Each number is 500 + 40 x the weight over its row's rms, rounded and kept within 0 to 999. Layers, rows and columns count from 0. Numbers have three digits each. The size before them is the row's rms in percent of the matrix's.

# down: layer 13 MLP down (transposed), 384x96, rms 0.124, rows 186-254, columns 0-95
# up: layer 13 MLP up, 384x96, rms 0.131, rows 187-255, columns 0-95
down186 092:505489466525494515530443572445537588478464492475486468471500521459400515500525478484563448508546509441471424515486515512476522528465557518535509478496479459451470460522476471530500563555488509456546446539540479501451517460531530585433533443539479498516461573478556604486441516452548526531
up187 117:463556508503486433453556498456439488566468421460545524487518497554493437472480433521504498572493553534548551501456519517475558456534502450453454452494539532497501507500595481529481508496518506531487489526480593407532514469509491603446479461485503489537470528550448542453514524574492484511
down187 123:463487568499511544448482427508450415511516539513490507474610479589453474532512400426538497490544542537527485496451504553514506465543505397430531459507539447519470470504542512565502569512506465522534489478562535510531508459521486467483544511491478437479442483502485498524484487545467524561
up188 094:511503518512551494418511526492481529525532503554387513493431538455548490505519448497503527546557596505518452503517426505537546479507524512539500523506524519483430522549473457550493483504490418585513531562498491484457536462511500506396441426468530458462499547550461515428469505550509470484
down188 101:537453462511504494514574469561453559586535478475502475541531536551503513448416484517495491524538468506577490517494496484415459509518541459496485540476534484469514425484544516497447609578523440496503512470452505494508420545540434427488524479524520476510498501479470531567528480481450421539
up189 116:486528500513516504524530489518463491549538503433451494543489501487567482465580531459555513483490489502489454457458513457456449520509572466467487514530461451493478528536475549490541435489400535500510550519518428498430546560590517495455506514489554459495490610497491579520443480539599496490
down189 128:546504501526514516471504547498557456522469434454600519464473486504410518406553519558451501512585536502495475552449534429552497472464538538491445526512489553544579544530464467498487557507477534493562483464553476472486494453440448513442425528485484452518469551488506552481492537477493474520
up190 106:487472504465509479504501537510475512541566524511472503594516503445558423420505463415522513502534553466555499442428521480488493465490552491522451516504550482509516496543460505511550370483494556533517523485479447476544534506491536522431523549479558460444490541534538505437475574521530573465
down190 107:542528475545436509470541487526546458525564443451516433533469499466475457494544539539394456468496445504430505533518559510510499557527437501464507464522481528504506505544528537484509544437461504470487547520497543436495469556481556493544520537460435587539471441483518434490535490565451572467
up191 065:531514515569418414503502508532515482420522580445533527501455489477504379526555503485468523484546500518501504520484521482538516523476482488468513472466576445515504410463453512492533445540458454568536508500479529486466505543506545499476526535440499479577428518501460583464501454498578520479
down191 074:460411567455510531475458488481469481486500436522469540463613513544490552505508465466545521485470505464493470557516539488458552476549504527515445518505518565545498556542460453425479467444564466550510514498519440476527439512511576538510488515443447525447563498468553410548486480503471504529
up192 106:471505611523525483534540505487472528524415496470417511491532557489552452522453502485541531499472514510444526460481449499503456546593464477456503489547586470520457473411551490513454529498447461479523483491475483455482499508618520523492473530433469514531412550504469530506525550545516494523
down192 109:476582522483439506477502510484501454439549546434561515476558446457428487604504456525544504517471534486560491562565520541516466425478478460543522528521455476495544471510508522430462507570468545531474550515545470464458509504495558530494459458524479505447567530491498526500457449526423444481
up193 102:519513547600518459450565534437478543581486514425507525476506607503487482504516501421521491478488499580488537458502471494455486484487557499478559418517492530532470512537473514487502431517489496520477573589507482531485496488512505474443473525410485456522426478580496501486461476487453531445
down193 111:466510467531502530514462526536587525492509470569436494525435443427384497550464525584505519527470448507506491505550471499507512494483560520565477507461483517479542461453514508512453520507429416440536590486489500522471540520545493503454502468482509539488516436547479498583507527517456555568
up194 093:531515549497412499575477442492472518454514483487521489535498588493471521513541502526569448600561448493542509462491522504407437490572495492482555514478497483510547501442567460512458474490494447460443598551540466479541475471529532527461485549469461446526487478530431545495452509511492485521
down194 086:513503528515455564509440484523483551425509517508522509473457515478486464470416526544467492490364533509512418485580435514513514555486558474535474521492542438490520478629520538481478551488494513477504428452523542484538489443516480462530525529481561536517505514464510466473534493466475580523
up195 075:504497487476495453508464523514480533576436502566536560460452598497499484523445474521523513518536554484533484480502422512414507564570512500499592464497507509521482512495524419555489508518535487483482461511426496545546496506504531535520476501490483423552547452478388471443539563487455519448
down195 081:439481509506525488440549501559541536480537468495477444458527490509550493555538485476464477526502533494513468560476483515533513448466395511565558494496507477591503569540523500478458512467557584456506498385553410468518479513474474479454470439505466525457510530525532475535467446532533489573
up196 095:456600456534446508444468449521481536499556476505488510528488530447555582519455509551497547540520440491467562523447499481486539500465497510452523534479496507507497581569561442539494505568462523475485514531533467444525418530518483471465460469480589583431479489470534501454524516498539495431
down196 085:496545509581520456457491496524453512475600531531512546552489540520524574529525559488499453503460502428506443489566592552537499551489582494506478551462419518521481467550437495508465445429440458488500510468440521510508507441508522513434426555513457452506497486500488516464523471470469535514
up197 115:477518496565537504509473477492467544468562532471461468566455490474569443567467462514570432565532484528572492474499434477533523538579479528455485461502544553517527524448507566508556431483462422457455516506530521469572518507488528528491430487472516498510474530454479523468530551481473398524
down197 114:540446531469592476558547482480484492507433551506517438443544479569537483499465556465575469495497496490503505503556426516520499452396471467505449484523523463521452516468483542467499429563476456585527524502506516520476495481451484559476539535441550507516530574517436511434481535544527500454
up198 077:513563521515539484440431479510515474439458477470507474519434563478490460465533552490509489577461491480552457451442464493524522534473554486476452542436467464541402513470476486501534503494452569545511591565532482463517570535468522512497532504477548452497466510512390522475463524483483521421
down198 073:504549486444541531512513542545684495489508533510540539450493470504489533492489510492494462504549491513505508592511529526505501483482499454477497508546539511376507524477487534564507503530497505440461455434456457529478437551507444469418445518545485476569477517491516487441491453484488476483
up199 073:481503439518416526525591512553490517502493507425553487522489465490533494478502480536503466490476546520468494434508500480452476493522506507545510535552519409508491515530507539592497505418483465589383495567461513479443496521587461490470454504479482463545567500535486577494443526486528463479
down199 075:567426603407524495478517500491484477517490454528506513452560463536548508475491483476505569533511462478459541509546513551525548528489510500543487524530503555500502536471497493420526465457545439486536579449491441411542416469462547528526493466476449524461549468457523542515561465457544463494
up200 112:464492555486508529454630468483470510495489542481535544467540528488469451538534463472465476519499613526459520409439434492509509521481484559507468489501526519541452448562504524503476514425499572541509512560509527411486517499480507558425430517481513489469484535512528507444455531567487541504
down200 107:555539482465483471511518524468594472501590470436634489532523580460455516516484477563494527479499471478508560493548548519508519518549535466462448435554437493501397527423512456476497490519507481486514470439524477473530497523446483510461457487524484489491525519529519509438556574530470480474
up201 095:466496507489470418402514547466488516476493494532492514518515497508483531481535522527476471504504541483539503463391495488448452520483573503523570509539403456503455578482514478490454440489439521435523570516551584523529511501489485518455545527512529479569478439505542508494512492587483593459
down201 089:509471505432497471504426509446510505532537517467483525540434502476466534553548474531432415522511481589510513464517490503444494553448421507476564492534567411523490444485539518510465468479514533480500386451503558507569538502504496578583518493525522498502549511506556548533484492485452490488
up202 097:478487556479542427556503451477473494479479484477549452577542555474441497469496451437508482561478503539496523443490511478459458532519502544525527516485524509531407471531624455512484506547521440562541516485518540461481496513480507534448460514409538476501511533447472582473455475578534556505
down202 096:511530514517492455450557530423553518458511478530469544568409491548528564457522491499508439542502535463447522500455596525535551444549499494477502470494481503474495453472440494495464628492474504465484489518474427525545510457461470497572514526501526518427509427474477480589487490537520513525
up203 087:511568423521464473478516531456501452459467449452546520543545504458534471465462451445515530566558484481558436507425408541452438495562480494474500502523483452504456486534500527536533506512434460507547531577515517459551497538480515625447487510523492476458480459506548535489519519533533543527
down203 084:478506470488476461493513462500684482528482521448512460476502562493508535584531510537488463459478518503533459516541449506535492456487508453550500491501529496451531545511479457524451551578503569508549478445456521517484472472483422425520512509550559506478462499465492449542535436450520458463
up204 104:489489537545458481545560482528478523529512537445499498461506528447549433507495415485449526533514467494591494456462494423451519538473541483441513440438518452532541568453518530477577458479446539558422545546535522514538556416478515463460535488502491477531496510528477513490496597529469478500
down204 099:494477502465507531542451499544477507503572459570453520578468422548508474593528474528538443488456528568582482561524497525515553453507497462501487484474420498411429432521542549525494552507480477531459495440485474478522546518469459498532511509496438501482542554510438552471537452490548485476
up205 105:425556490519471476448511545489510495483433493488549505566540488495534446446452474590492433565526449525541505478494520428513471535588528500485470489522503447487468512432571506465537478486460411488560521519409532484474582535442505563526552505530498451482476507491511532473455520547511454510
down205 087:472518494524512496477462506487631510493490528549546562498450500524511469464534557513502578535527495485541466417518539467475474548434483532525446485513453431396509511558444404487487493513537523492542420537500535598496459459494464453480513484548530502486522498445510434502527489482468508530
up206 089:421569461527443482561560591557484488538492505501452559496491494457510560519508477537587529491508467530510471479523478441433507493574507490429574524481484491534467503465508550433479549485393500418478472541510484471516501460499513522490525506491551524586454513457530505412512517485480484517
down206 086:490481436442536535461440439579634450517492493549484484523470536514528478465514529576437509523518425518482528522466540458470544492455554494560466428541501477457476489513460490551489487543548541489537529525460438466515458525481483473484495489507524548516526505487402542541445577501521464482
up207 118:451524523499471525513472506502485552447495573589446472535455569460464499505497480547501511497469453488505495540407504513536537546526563510505572529504461510550566563446536483454442455500462455486473493479528552484518448421502557564478465421438499436510502527484510485457536501540528525410
down207 127:530476442511528559468587551535552511522509485463500420521439567445528515528464519572472512488524535520496476463559491504512491560442405541552526515433482451472387514495500457481522538494515540470560589469441470492504529528500488510447520543452525525460483475544504460476519539442509450511
up208 063:492600436480466518434537555549487537528493513485498541551509482506503525464393440459478619511502498583490438489448514523433449485517447433463498513552469430505475426516519557566466484507516516444543527460533493501451452521571525502513502505518531492502526493508520532481497546501525444522
down208 080:521470568445523517501440479555675436461454469541489472395517558545502509507504577526469504496521461436474504542516542480482484493450526517577495498488503483430488542538529525488562491473526491482488522451484467532509455444501537554499512481466482487490508526553530462531540418506497475492
up209 091:485571448483475462489564531540530480447476495526449528507415480426485461480422444454504523596491530546487486471516425509505455542492479498456545502454502495517398482536509556481511478474432501478514578532505487447511573482469565521536496494463516454585423477519458542505486510468504455526
down209 074:506539480476508508536521478496753477509499537473506492560495528469561506478522551509453479488492475466487518516511491489518488521471491505518518500467554455329490509503474461493476526507538491490495455500476520466504464524455483533509492473483491487507467464486502467524540485481472488538
up210 075:439482455499416456475534530563433536480501456598489464473579509520505525497497571508527500560493516483558488514531528481531398514513537458522513461488452412530545487483502436499476525564525459479475495497482464508514447439488497464415556454507514461555492543505515489509491525597480571519
down210 072:550554455453552513593502505528565446499503512467601462493502458546483477472509516456511443444534472465554473539477529505487531473510512456537530543535512536413487538478445476473487444463532547532455431575510538415498537547489481479488500465588513440545529461538474501513501510458422482523
up211 108:470542535551542451552519536445489500526489551531437527450508595484490452507512489594541428521481474492484484493507541495457506572509479515439547463415496505506506517476520485444500546523450433465495525523559515451502521439453521531472482522464550453569393546461506555497527494568464538475
down211 087:511522524426455484448454479569613495598442510438556448508532479515468479488500540474459582497545450482495523465508531432491458504515499524459524600571493457481476507480523497481522475516548517498531482512483446535476517574495530465463472446527425443574525477509463488519483536543550486471
up212 117:476548487505504566518473479494459534535482502520504495523528499439485536411442426507551501477543474602498453520481504481453471513492480466544557497495400486516568504546478456504527516489494555463476577515508471480462443527591559518497436448449543469433551512522466538435503521508585473467
down212 123:526443475487510459449473462524436480470436560506492564465534499500449473467506469444567521535538532556481442480492521486573570451523572474507522460516547506554541512491457500475481440491513482431490472508600494580580510528484438485612478505453526487465513472548486501475450498515540543490
up213 114:494520450521532526546519509482472529536495576463492475508535519456543453446449496523530411482448496523591571540502535525510462524538479537547562533528475488541538431422499482501524470517410508488496518557541489441510515501511535523496512477336492464485501529468492560452490547468469504536
down213 115:527507465580460560525528579500438522523548456529458421435482486491482495441489534452478467497528473491494535442496401455519465486454485505506520497429550524550503542453548482498465473468520447430550538515586472515496511557546453591603560488528501497498501476525519512526472478537499468513
up214 102:435538526558489479547525537559459526458463522524459514484596467452511487525530514486526475470533515444442549502499420481544493527456542507490530478493501493544511531438551499486556462486491421523464465535491594542553494467500502470457550395506541499500402558476515521481447469540452529437
down214 103:550496436472559516483506506499504447551522561502493419484513510493491465494575520483555542578519432515474546481413506554472524455542412475440586550546486519473478513476461437519507432517525471584574451539507471501485470517498449534501515487451411499526490485498448567534515487483490522518
up215 097:457542499558468483515510498544467516525459527563419486579482507503518453428460527482436526516517485529506558503488467505470504519527518486551521462422472551536561499517488500491576460493462528542498468501385573514443484497544532556381445531482509499481540498568543500418478507481480462521
down215 096:426537500414505478570443538466537563458572577466518509440439539507516487505549522513499503543506495491533499496555521503512483465456470519503506526508478478465464472487476459530461469511519509495424426408539544519582487543511439387534459483535514521483470498528458550492568544535533467555
up216 099:520507460560452506528487557552492506506379490456512480583516511502536431507446484436526438490449595503526528472521525492522440523506487500433526491414479486577421489491507441495517526494462494546506519515532475481585458566458503517529490540460537426449445542468543488499508532492542498499
down216 093:514531437486499446554522514444552512471432525518506443490536423449514466524415502486489441485545551407522499449450511520532502474419472479482532598515508444525473526505395465554498523523551528504487450497570493490511522523537533552527501563550533552495510497511538471501541466416525494507
up217 101:510510520542520553478455543461475515539514435538457543572449570478502504502458485492559549503531540496561478485477459511418512615511494475438469494478531521554539474394513528501470419473500528480530474537482468517488514513481526527466444422453488481486481556509413505516519500523601475549
down217 104:547515493469524524511524502562582477497524454506458524474456514471518482596533492483516441381481452583486479477531567530493526519484515525492484522491471426512492479507460491524524403493447476546460507494466538519524433465485443557538484533538617536445533530561437456504451508523496485503
up218 102:533495546553528391498467476429439499509455467496519460514555497488489489546547508473487486603455536519558510463432490447467517519533544531400525506466521498553497579476538573555484490477477446521491454505528554471461560513532526518493456509481486500478483545493436537497539525488584574462
down218 114:549517466498501463524518513525584480518496469467528504536440506512548473526506488500438523620501495524525500528481532477476427486517521448571542474481459453447487572455512505495490654517529437441517418515470509471501452490503444471476504541463454508484481425553525504544527481485552524446
up219 114:522501452512530461483565528549496502558480516562453461551460572498533411500533479473474440537508476515530455441471482472492415546565564529510459489507501524479535525454467430502508444563386474528501536481502544500556483498536543583441444522517528489583473525506498490473526540532452493496
down219 113:511545467513491431533460506505622549598495500543526492488545456478481502520517502458443502405537490480490524470524440456441558470445517494503576520501405515496556508510571564505499496544471476534470483522414471461469510490500491486452522404454539506532515465554475498560527490516509466499
up220 090:524493465512505510426541518514491589458434548583538527498476523477495520474437475466573515547445537509543467487467473509539455579562482526515496557482482452518470562439544403487447509507476436416490488540511445402499537485512504469516541492490473465545491551554469490539445511480492485528
down220 093:509450495521574543481517518516577458543529482514551457552496526436423461491552452461420487551535457528519539464542599482564477505477529477464546573527548551486555536525486578512539475430514492510483512541464533528501458508516522488460507452467462507503404466461461451495512485466506501432
up221 104:529468507447465436445482528480440516560559552500508482543467491554532490591462477460562472500545506496567481515493519476398475515508434496505461542429495541531497511507478480457479507454512523519508503517490533514468520433475526518497465573510523448479511612507502590398457550518484536557
down221 094:447567423456479454501475476450544565529591502511545490456465520521443491518517568437425521543494479456541485456516514503477524452532425487496532528498520475552514509481483472479484504482489481491563452451453534534490582501537556450430443543514523476471458525544533541580467480525491453584
up222 117:407549487596516524474535517466454534483517537447392534546514475498457560466495488502523570529450491558465479531488516514496472504486491498506604420453487507529517562559530489479500486511477464473555512502423553495507457516548510561444424478485558487434484556509549502480495502540485455458
down222 118:487409496489513488460526481529597514469420520515517500471455426451465533544489469524522540604558498502484520463501545502486577498523547542550526537457493514525545518473476577467428512490473516456524576550421463412521451497481513517472480525561424533474493543518463522491496460467467522487
up223 108:471491487491498429514565546526484537504451518486422536472601505501498434519494504469498545544529482525491524492446472469450461530547567523446512479349464504534537515528459445538580442492456510505562498526512470464501503554583525498493452518517524479478411566502510497525486510476464539525
down223 109:555543436482497510506513512459458449487437469564499490540444519472564444580483493572537477524486510420532509465484487489475575491460409493468493532475492518505460491444484509569511532527466460561552556449454487451495535550541501447569557503495571499441588486474505541480497451472529534514
up224 095:468485484447475464499555496468502539521514530620531482514515597450491529469529436486499494575588493554528438520459395454521453504503554541493536443493476500516451453483532477478523460480492503496534507579528534483573461495479548506441530467497489427506455523472483486496484490542484590460
down224 089:472560473492481513504510500478590499514509470548488553450455493477468570484521541575466502560418517510541486428554502519517469541500463422492525486499548474449588523501480526537484583523505515531481458437524558590490435442488411505541510433486489548521449473491480495487513488451526462447
up225 102:527523535464382510504516525469475560553455559603509562521531516505475479513496488566555522518454522472468529460505458490459522533521524498482524474480517531493542482428465393494436527468496459452409549510564494458447503509472539529511434473485563460463521555484489517516550514572535527501
down225 106:442517489552561565532487530448491483548499453477459530533452511560500499498549500465454447535459514496503496509570576417567488485470448533505441548507460511517522481527374518517450585446509481520556445481472514492450484509573564513461509527524449511506481481457519551504523553474437468529
up226 111:493543470501487439443502550456477507514484523531541489532501598505538425481516467516504513496512569553545432431463452520529478510487578524470503432487496546507469495489457481470486403533539578528554517524523496510560458430507485496449516504435503432563448526463530506444550517550464580492
down226 118:492443524530539495538489478485552480507454459552438543454437517457483561494464503575481497504535529577528479493497408448465555492514588556542499528547455434520496519517494505561496433518455502422505511461400459483465505547516492540557549482444517511527441484570508482547548498500528464478
up227 094:518495483555481493563562549461480528427481476501483555542526444509523452489525504510537513554473585512564473441489404505505490446520522444506508399499546500496495518506456574446558473439478502616507487542483487433509527503466498498457459516527520474454440545508464493467531533536578465507
down227 086:515530505477449492491540446518565524430474471458466418522554552496574490495487506513423464561498539439429554513534534536454529577512572490579501514541450514484534471487483448517500543544506422446481512493546530512445513525528540539493539501521471499480443463547570473485508444498411498466
up228 081:441523463483425495537574538538518539520541469499450559525489422422601458519421423531555542496486558495527436488486490479553505509551461520455414462459505408478524507415550496481451528535518467522449501504484520501543471484477506565517460470485505536510464508488504507546521543519524483510
down228 076:524519499503538494416446507507620460501457508506494520496503443498513563463538518499488405488499465489420524463568538522492479542464532546484529502474511482413445443533464526457503487457502526505480535555445556515479541426490505524538537488589464399544549499517494499559462496463475520549
up229 101:551510427528508510481538519567473563501427512553547552489499545476480504534504446536452525542554545486504541555489423412487488426482556525541517524439436533524479487496500489466523550547423550486451544531556505501494459499463500438500472440482541503519523479465472509435418532446482564473
down229 095:484488514540537506452512423458414475484496571462494503465518487466507532494548396519470502472538524545474538523489442540492488522466531605522476514536515443438524466574511436494506518505513540500494478496541428545531500429539488527539443488573522467501446604535516444453495523439534536497
up230 105:378531547557474475517453543571490484487476548552433486484432519449556464484443467501517528484473494518478500439496465527501435464560569448567543508521521526521540554526547477471543530532452445457508518481448505492522542514533527454397555542512513455471522501509427537482436507491519516495
down230 107:537476575567481504513492473474447503470524490541468497535508427522493522447455423526516431526533499438483518477546527490502513545439488436558558513564509454508484439494508459528492484529515472561492510492550541548470410471490491628515591523532489493521456502456530539452529449513426514471
up231 093:512485445523509546530562526499486557512508505502515470516475549413577444498503415520532493540473526504594503481452501499516496470556514515477486435520596455507528522536504494467435532522438508461458534510512444454531511501448538572435520472431491431522551491571448567540441483464539512492
down231 086:504593489477533468535489450485522557440518526534518493536450503452571509475543537516501481413558550425499560569466497498522425478494545415503457529513486529451521521397488538512544475476512568485459454425503453474502519494503500458544518497472460462480557462507464473581563515497504507544
up232 101:474496472495477482473577443509476500486476505468454505512428430485537469419534487496550552540535518601540515507501498469482417590494487512527565518482511482530539444508519512525505415542432522553473504485541562490467536447551539531486482516492504454416499523497496537549467491498568575420
down232 100:562445463532573521427460533508509439447519479456540524579526466565440505515548467479505523562486444526510490453543595519475518530513460515493499467476510474510546479508455493522452500484498494381517509512482463481494513534508478553510553514523422485580424516511510437542415525508456481552
up233 104:469505477539506487387441577456498490485446588498443489476514523510447517480477545508506493480501537580485495510469455460506454498558521496471507501500448532577476583457460489564508512574426482463508583523489511488504484465501517472515484545491480403528466517413547534508541490469520554435
down233 094:493539549512468563594492502465490518449456465470558515469539595531430517527443439578479501574522514459507452561514521507470485472487497487521452558475569531483452405450513460532541568490465471524508411438455538501471495432487480507503491530495476465488522506498459545554486534488492553526
up234 104:522560525504535492481512443471476516549458461460523457528528528586526453444495485576503523534490498544535485387452426534478509483554575454476475375432504479526484475532518434504549516486510552492488518558540499422529535504534521531443453533480527520516503496516460524463493484585481509470
down234 103:492509538511529502503480480495516469521547486485459598493520494470446480613470443472518554531470439469538545497614508493479486456444479583544520485486582485536497441477504548580505485430487475514562510502505443487526513503423427424481505463483509491509501463500425486519472503533563546503
up235 095:509520465474532410469561551494452463513482559506466481551415515480506519473462458500505502577570490554485503491522403545458511551486468531510540458521482465556525463513466528490573479510499450511450493522490500506509482515617556548515511491451490456533480516421519514438480548583578470502
down235 100:514468524554527474543516503453480527521521477494498605497467492521549497485447527462459480537492532534462554532420538414499498577515516506526496515541511508485532526421445401514415458473516465459426515538529512505475531465453464473548530532566482502469573434593468550499477495496507444489
up236 117:456523538441502434562513512522479531493468511505500519599469511542541477481475436528537515520548486527560498443505457452494475529555539534514461488390498503524532540444536400523441466484534524495403518525446516444470489521463530607549507463504486522444541523465453529445483487524518529480
down236 136:474508493506530421501625436519515494545495493534519484463498510466443459489554508476494473460462555449375509528472518474421509559503498548516478522553469490541535546516504524537433431473478499482553534540536482464542438494557480549566591498476483465480487504479472484506540534430519540465
up237 117:503510557486488479443449499496452520524523497527533462507465471435537520436515488511510539529449495523579479437454439475519473510493563520520497485539523515513491524540545446501466454532469517530406527494568485427548515587548524495459511431479569453500518576442458596499444535484539550553
down237 126:517447488519530550519488459490525515468417527481516445419479522507554502479557526507498497539463546470479435499478454573522466480484482512550454562454432530539550504533514500560486570456469544520536460514473543473470424451432543467471493545447459560467420557463523537543538477558536485552
up238 111:480486494557544464535538500450458520539507410468510476495520505459526480507497454513597490483476578505568544524480465512519523586480534461470480426505471447492552520469524480468578518509474443510545581579489551488439505510442585554478475534450559456472465516507454507452481479536563487494
down238 119:464439530511493532448480527525466567542494544541440537423501503472522554409509459472565471539572508532468528465445515532466611425546571503492501478476510477517479442505471498466481499500503514529466470442514485596508501568518489514549501487506562422514464502487470478492515499500545398523
up239 123:426508510512494505466471528466479573476533588515479535555469562487609459491508537486541497459465441530547494523444516497510464581528564543414586511405490511527511563488465457457521400453515566445492508498518527458452509519475496497478525514456504506453528489518490486512513508573506508477
down239 127:513497446425371500528488423461560538507515585500489440496526536548510534511485519506540481459480494527471486546504483448570576499513495492594554476453493523486485484494457524464477551544437532462514500492420523431465513448506465445493495508520526545550502478498584526490458551526507440536
up240 084:477536485550518558427415490479490497431496495516482567495534544438556472524485471430461516533515426473520556528428497511565461509532509500455526536482518519564514555531495472480485516522487552442571462581507482455592478535545498458490430528507553488457483519461507476421452524553540481475
down240 077:449499573497449507528516473464498537513483450479500542468544516441495509529517534509492477532533564473444533539620442506493492570553509470538476487531474548558445468481466508446462493429503503555512535474457585517437446456467524471490483467504477482517608527507483409547577467495505510470
up241 100:492527421537511487515494531494516519553490494522506479488510519493503512521406431484491437617475519525531406488482481406542511518572562530424434490499524494510492506485499508497525533526451528456537514501428502458508513488439512578494516555481506453488427514414431563518481561480551485486
down241 080:468563439481498457495497481585667576481503536457465498459473517463520538509485470530459530518524546534511429538504434480484519514395481496495489577499483455427493484503538557552509556465453501551448500506500448500531490483568429496504492457519491475523486501539537512490543493473471468505
up242 102:505491496463508459428587527558477546492472587585486503560513463439511513522423446582506546527557508489472498486446393484419511498466484511430494457503504500515553576458498507494556527505462469492463484496503510532495495552529535420505484559470547468477512495495487498536515597502541480509
down242 097:435452533528502517472505480560499506511508562500578472484533470541449476454507396547600528560509504494514387510439496512468499523541504552532525495495500530449514490448491460615460431537561498438555486513527528519486479472472485473501502478527460598489468519485510502455489501477460513437
up243 112:436544539506484518549561488468449575489576473500483513498532456496495458441452428483562502524458477619505490506455472452506482510619512540542454484514504502513543555509479387507478538493515478467523497499457467485497500501491535582477501500501548468465507519544455558498433493532528436556
down243 119:488482467506468478390478534434528433489590487453512525459487473510480462417507483553463487564485569451503560521560519531542506498543486519467475515525496544536444510568483536488451436530588528502451528515513464462504514466482498562526454549543578502453472546426547527498485520436499485485
up244 079:501490425525454518463497498547504561489443527493537523520452550480549530550437486536480479509439492510492577538454504460518379547484484456483523493559476510537549492542436450557408523539518476521470472551526536535497477478472532522483393478509479482459550527497429492460453508559515467434
down244 075:468433485497558520467496549480420484576490468429488502393571490506489482440489519442555534485505516496495480508458466510475566479506520545522499501464473544573594531448471482489548508463586486523469572527480522470475439526462562523522485573445488495450540506506513421519561526481486530519
up245 110:471517517478519513540486486443463492447524503509524519530514541472527446458487522475484483561552466583537513474370447505496540514570464572521476466404457534568541466489519494493529492533475467539477506550479513478435538525536544572502423498482495492462484543429457502499556508512469607478
down245 120:474483465462591522482507495457460465551508508487542514476501432496523508484484534505489484586453550509446456511526593462509459479441501511498467486468531454545484508452544506538520491448515501500468519514593479529468425478436614451495481505537492524476611532468434505527548466482514584465
up246 090:432549450474493515476520553522537472477497504583484497541504485448447469474477433491564485587437500469492451452529457475470486487523478459445535507450462475489535509481524569410495493518462505520514479598465530527494549404469589569514447527444474463517482509563516508496519474526561514455
down246 073:494530433487465516468491491545751499497511539472528515494500500490508489507467518538454484486476535448508504517554516531506466518475497535555528462479520443370526489503538500521484527539509525442462423526507483535500498519452451503490521495500489490528484510470471479478456495474507488526
up247 067:490519437459510449488448466561483436529531544524528569525398598502490475474490470449466541562558528457521487487458518463507555509475483513474495512485506448594492473462494498473431426553494500563472510564505524514442556505520549493560536516513448470513459546485488482442450531541556486450
down247 075:498461517571495505449483495424647506512487447486467492525590464490497536577539495515500482446444513524512496558569447539467501458529532476513553531524496514456480476522497416519494540464506485513527456433464470534475473434514466538416492492483565507489470511477467549535578529479437512511
up248 091:498510567459490458499544470460460518578447517523529561483455565488483498536464465533524530485469597488468522533504448556478436531536500449499516509464466506514504509470479424432446532450540452526509485512458495503522427498539555538476435467498558435560532551499494548387496517531572480492
down248 086:448470522477566488565488456530478460494452484470485480515487486487574535548526504446484519460468516505516462502530501521504496523484518426499569469520476505614484463518497493426464469476517486461495632514427566439487549517480565472506480503457482416478526522539599530502489565458479495555
up249 120:490560447506501527542514509504491520503490497449436509550498550455556428534540471452506509479517440506609516534458468494469439516488543543536513498473507514535466510460587498565497470573391415550498497521495569398426477518580502496498484528466535467530492496481454531498503546475490510499
down249 141:456552459483524485534491532525552493636533521484478465477536525468506456452550540546518531468421463499521544459592581471487487525532449481488487498501451438484552503481531497513542548498513392494561513459520503483444445542508513434484445519466524493457553512443495564518528463485511513444
up250 107:479542456508525505415582498494510514514504485484473533531480435486512516541466497449498481496478530516459463462467483488524440631491618456441540448446513547532504518464552496561446512489432423553494526533539503493500527534490475530467458434404492505434455492531488483489505544530508532524
down250 095:526597452552470453520490612411574517474561514471481512508502548536446466527456537515571527472486491491473509471491449411519529482474503567544447480493523523467548511476509490457521520524535557579459416508509503530578529507470507426488490546475517469485524505440466491505475464472472457453
up251 116:536555516533490524427491561456471565476489550501442499476509506424485454521492499558494572533496475528502440505482473523493498473490537580415476543539509453517516588484487447416478461437515487482540530517526527533537458476553485480505515506466527500563413514505481472454421554598457461495
down251 111:518450539470472557429547466522457430537409460540537499486574501525484428458557518404534520513527474501440501474475475475468519547573559492518503468488472475534531515533455510488483480478489545526558451510530538535479514430468523540579428501554444501483439568451524574512522510509478507491
up252 112:453485540558500506457545521502486560584527491543489489551503522497524527470530462574476469549526536471555518485535436494510499582587494445495492500448536435534504441522468554510528446555423414453534452545518467476435488490543499513500551451451516466471481511457467461485488549584447511473
down252 111:489473536481518471493508468591605479470419579573456459472484450532504535536529505481477456472534490566555460494466488511520536554474522446463485444569470445505424523487578495525521545511502464493523523556516533471472473521519473538474433553473515485462489470600499412502485513470481481538
up253 108:486512496456516471481501447486457455523472503540499561550471490486536461494534472570473560509516550510538533477477476465470437531523520627531595421468452498525505469522507430505498542521483449508475507546511500429524511511461525626413532480494487508483558522464433514434534495548478500469
down253 106:462425512460499448530464414471471476524483509555463501453517473466521494544487469483471528407531489537530451434501496521522520547500577512485525435423499535528496494511517486513611485478501523462474568519490556616468505552485550539533495499510517483482528500530475476582507437512413509565
up254 094:439553441487489484471524562536514480442502558547482556528430440497464519395399544494541480632470469521548445487512491480500464540516471460560455510479504463524528481483493532477492491551462501543486519519451485514463548480560486474484472519456519459613469542459459491516475504476502523511
down254 076:503557544540533485491485471427706460464498508487536527525495467461515499433506561467500518515502499485515505495495495485510476505501469498462522531573488493405536517483530526495462540475536514475488379498478545563476488469469403502488534499569492480503544498472473502460459472484505532498
up255 100:497468406516541554426457518530456522587542561483452489537471540522541539478501534425548519513548506497576416506476460494491482462490506445444539471452535526512521473559469519534541501486486570483487507553561593475524468525535517465420424472485505509488508532490500486461480517468571531448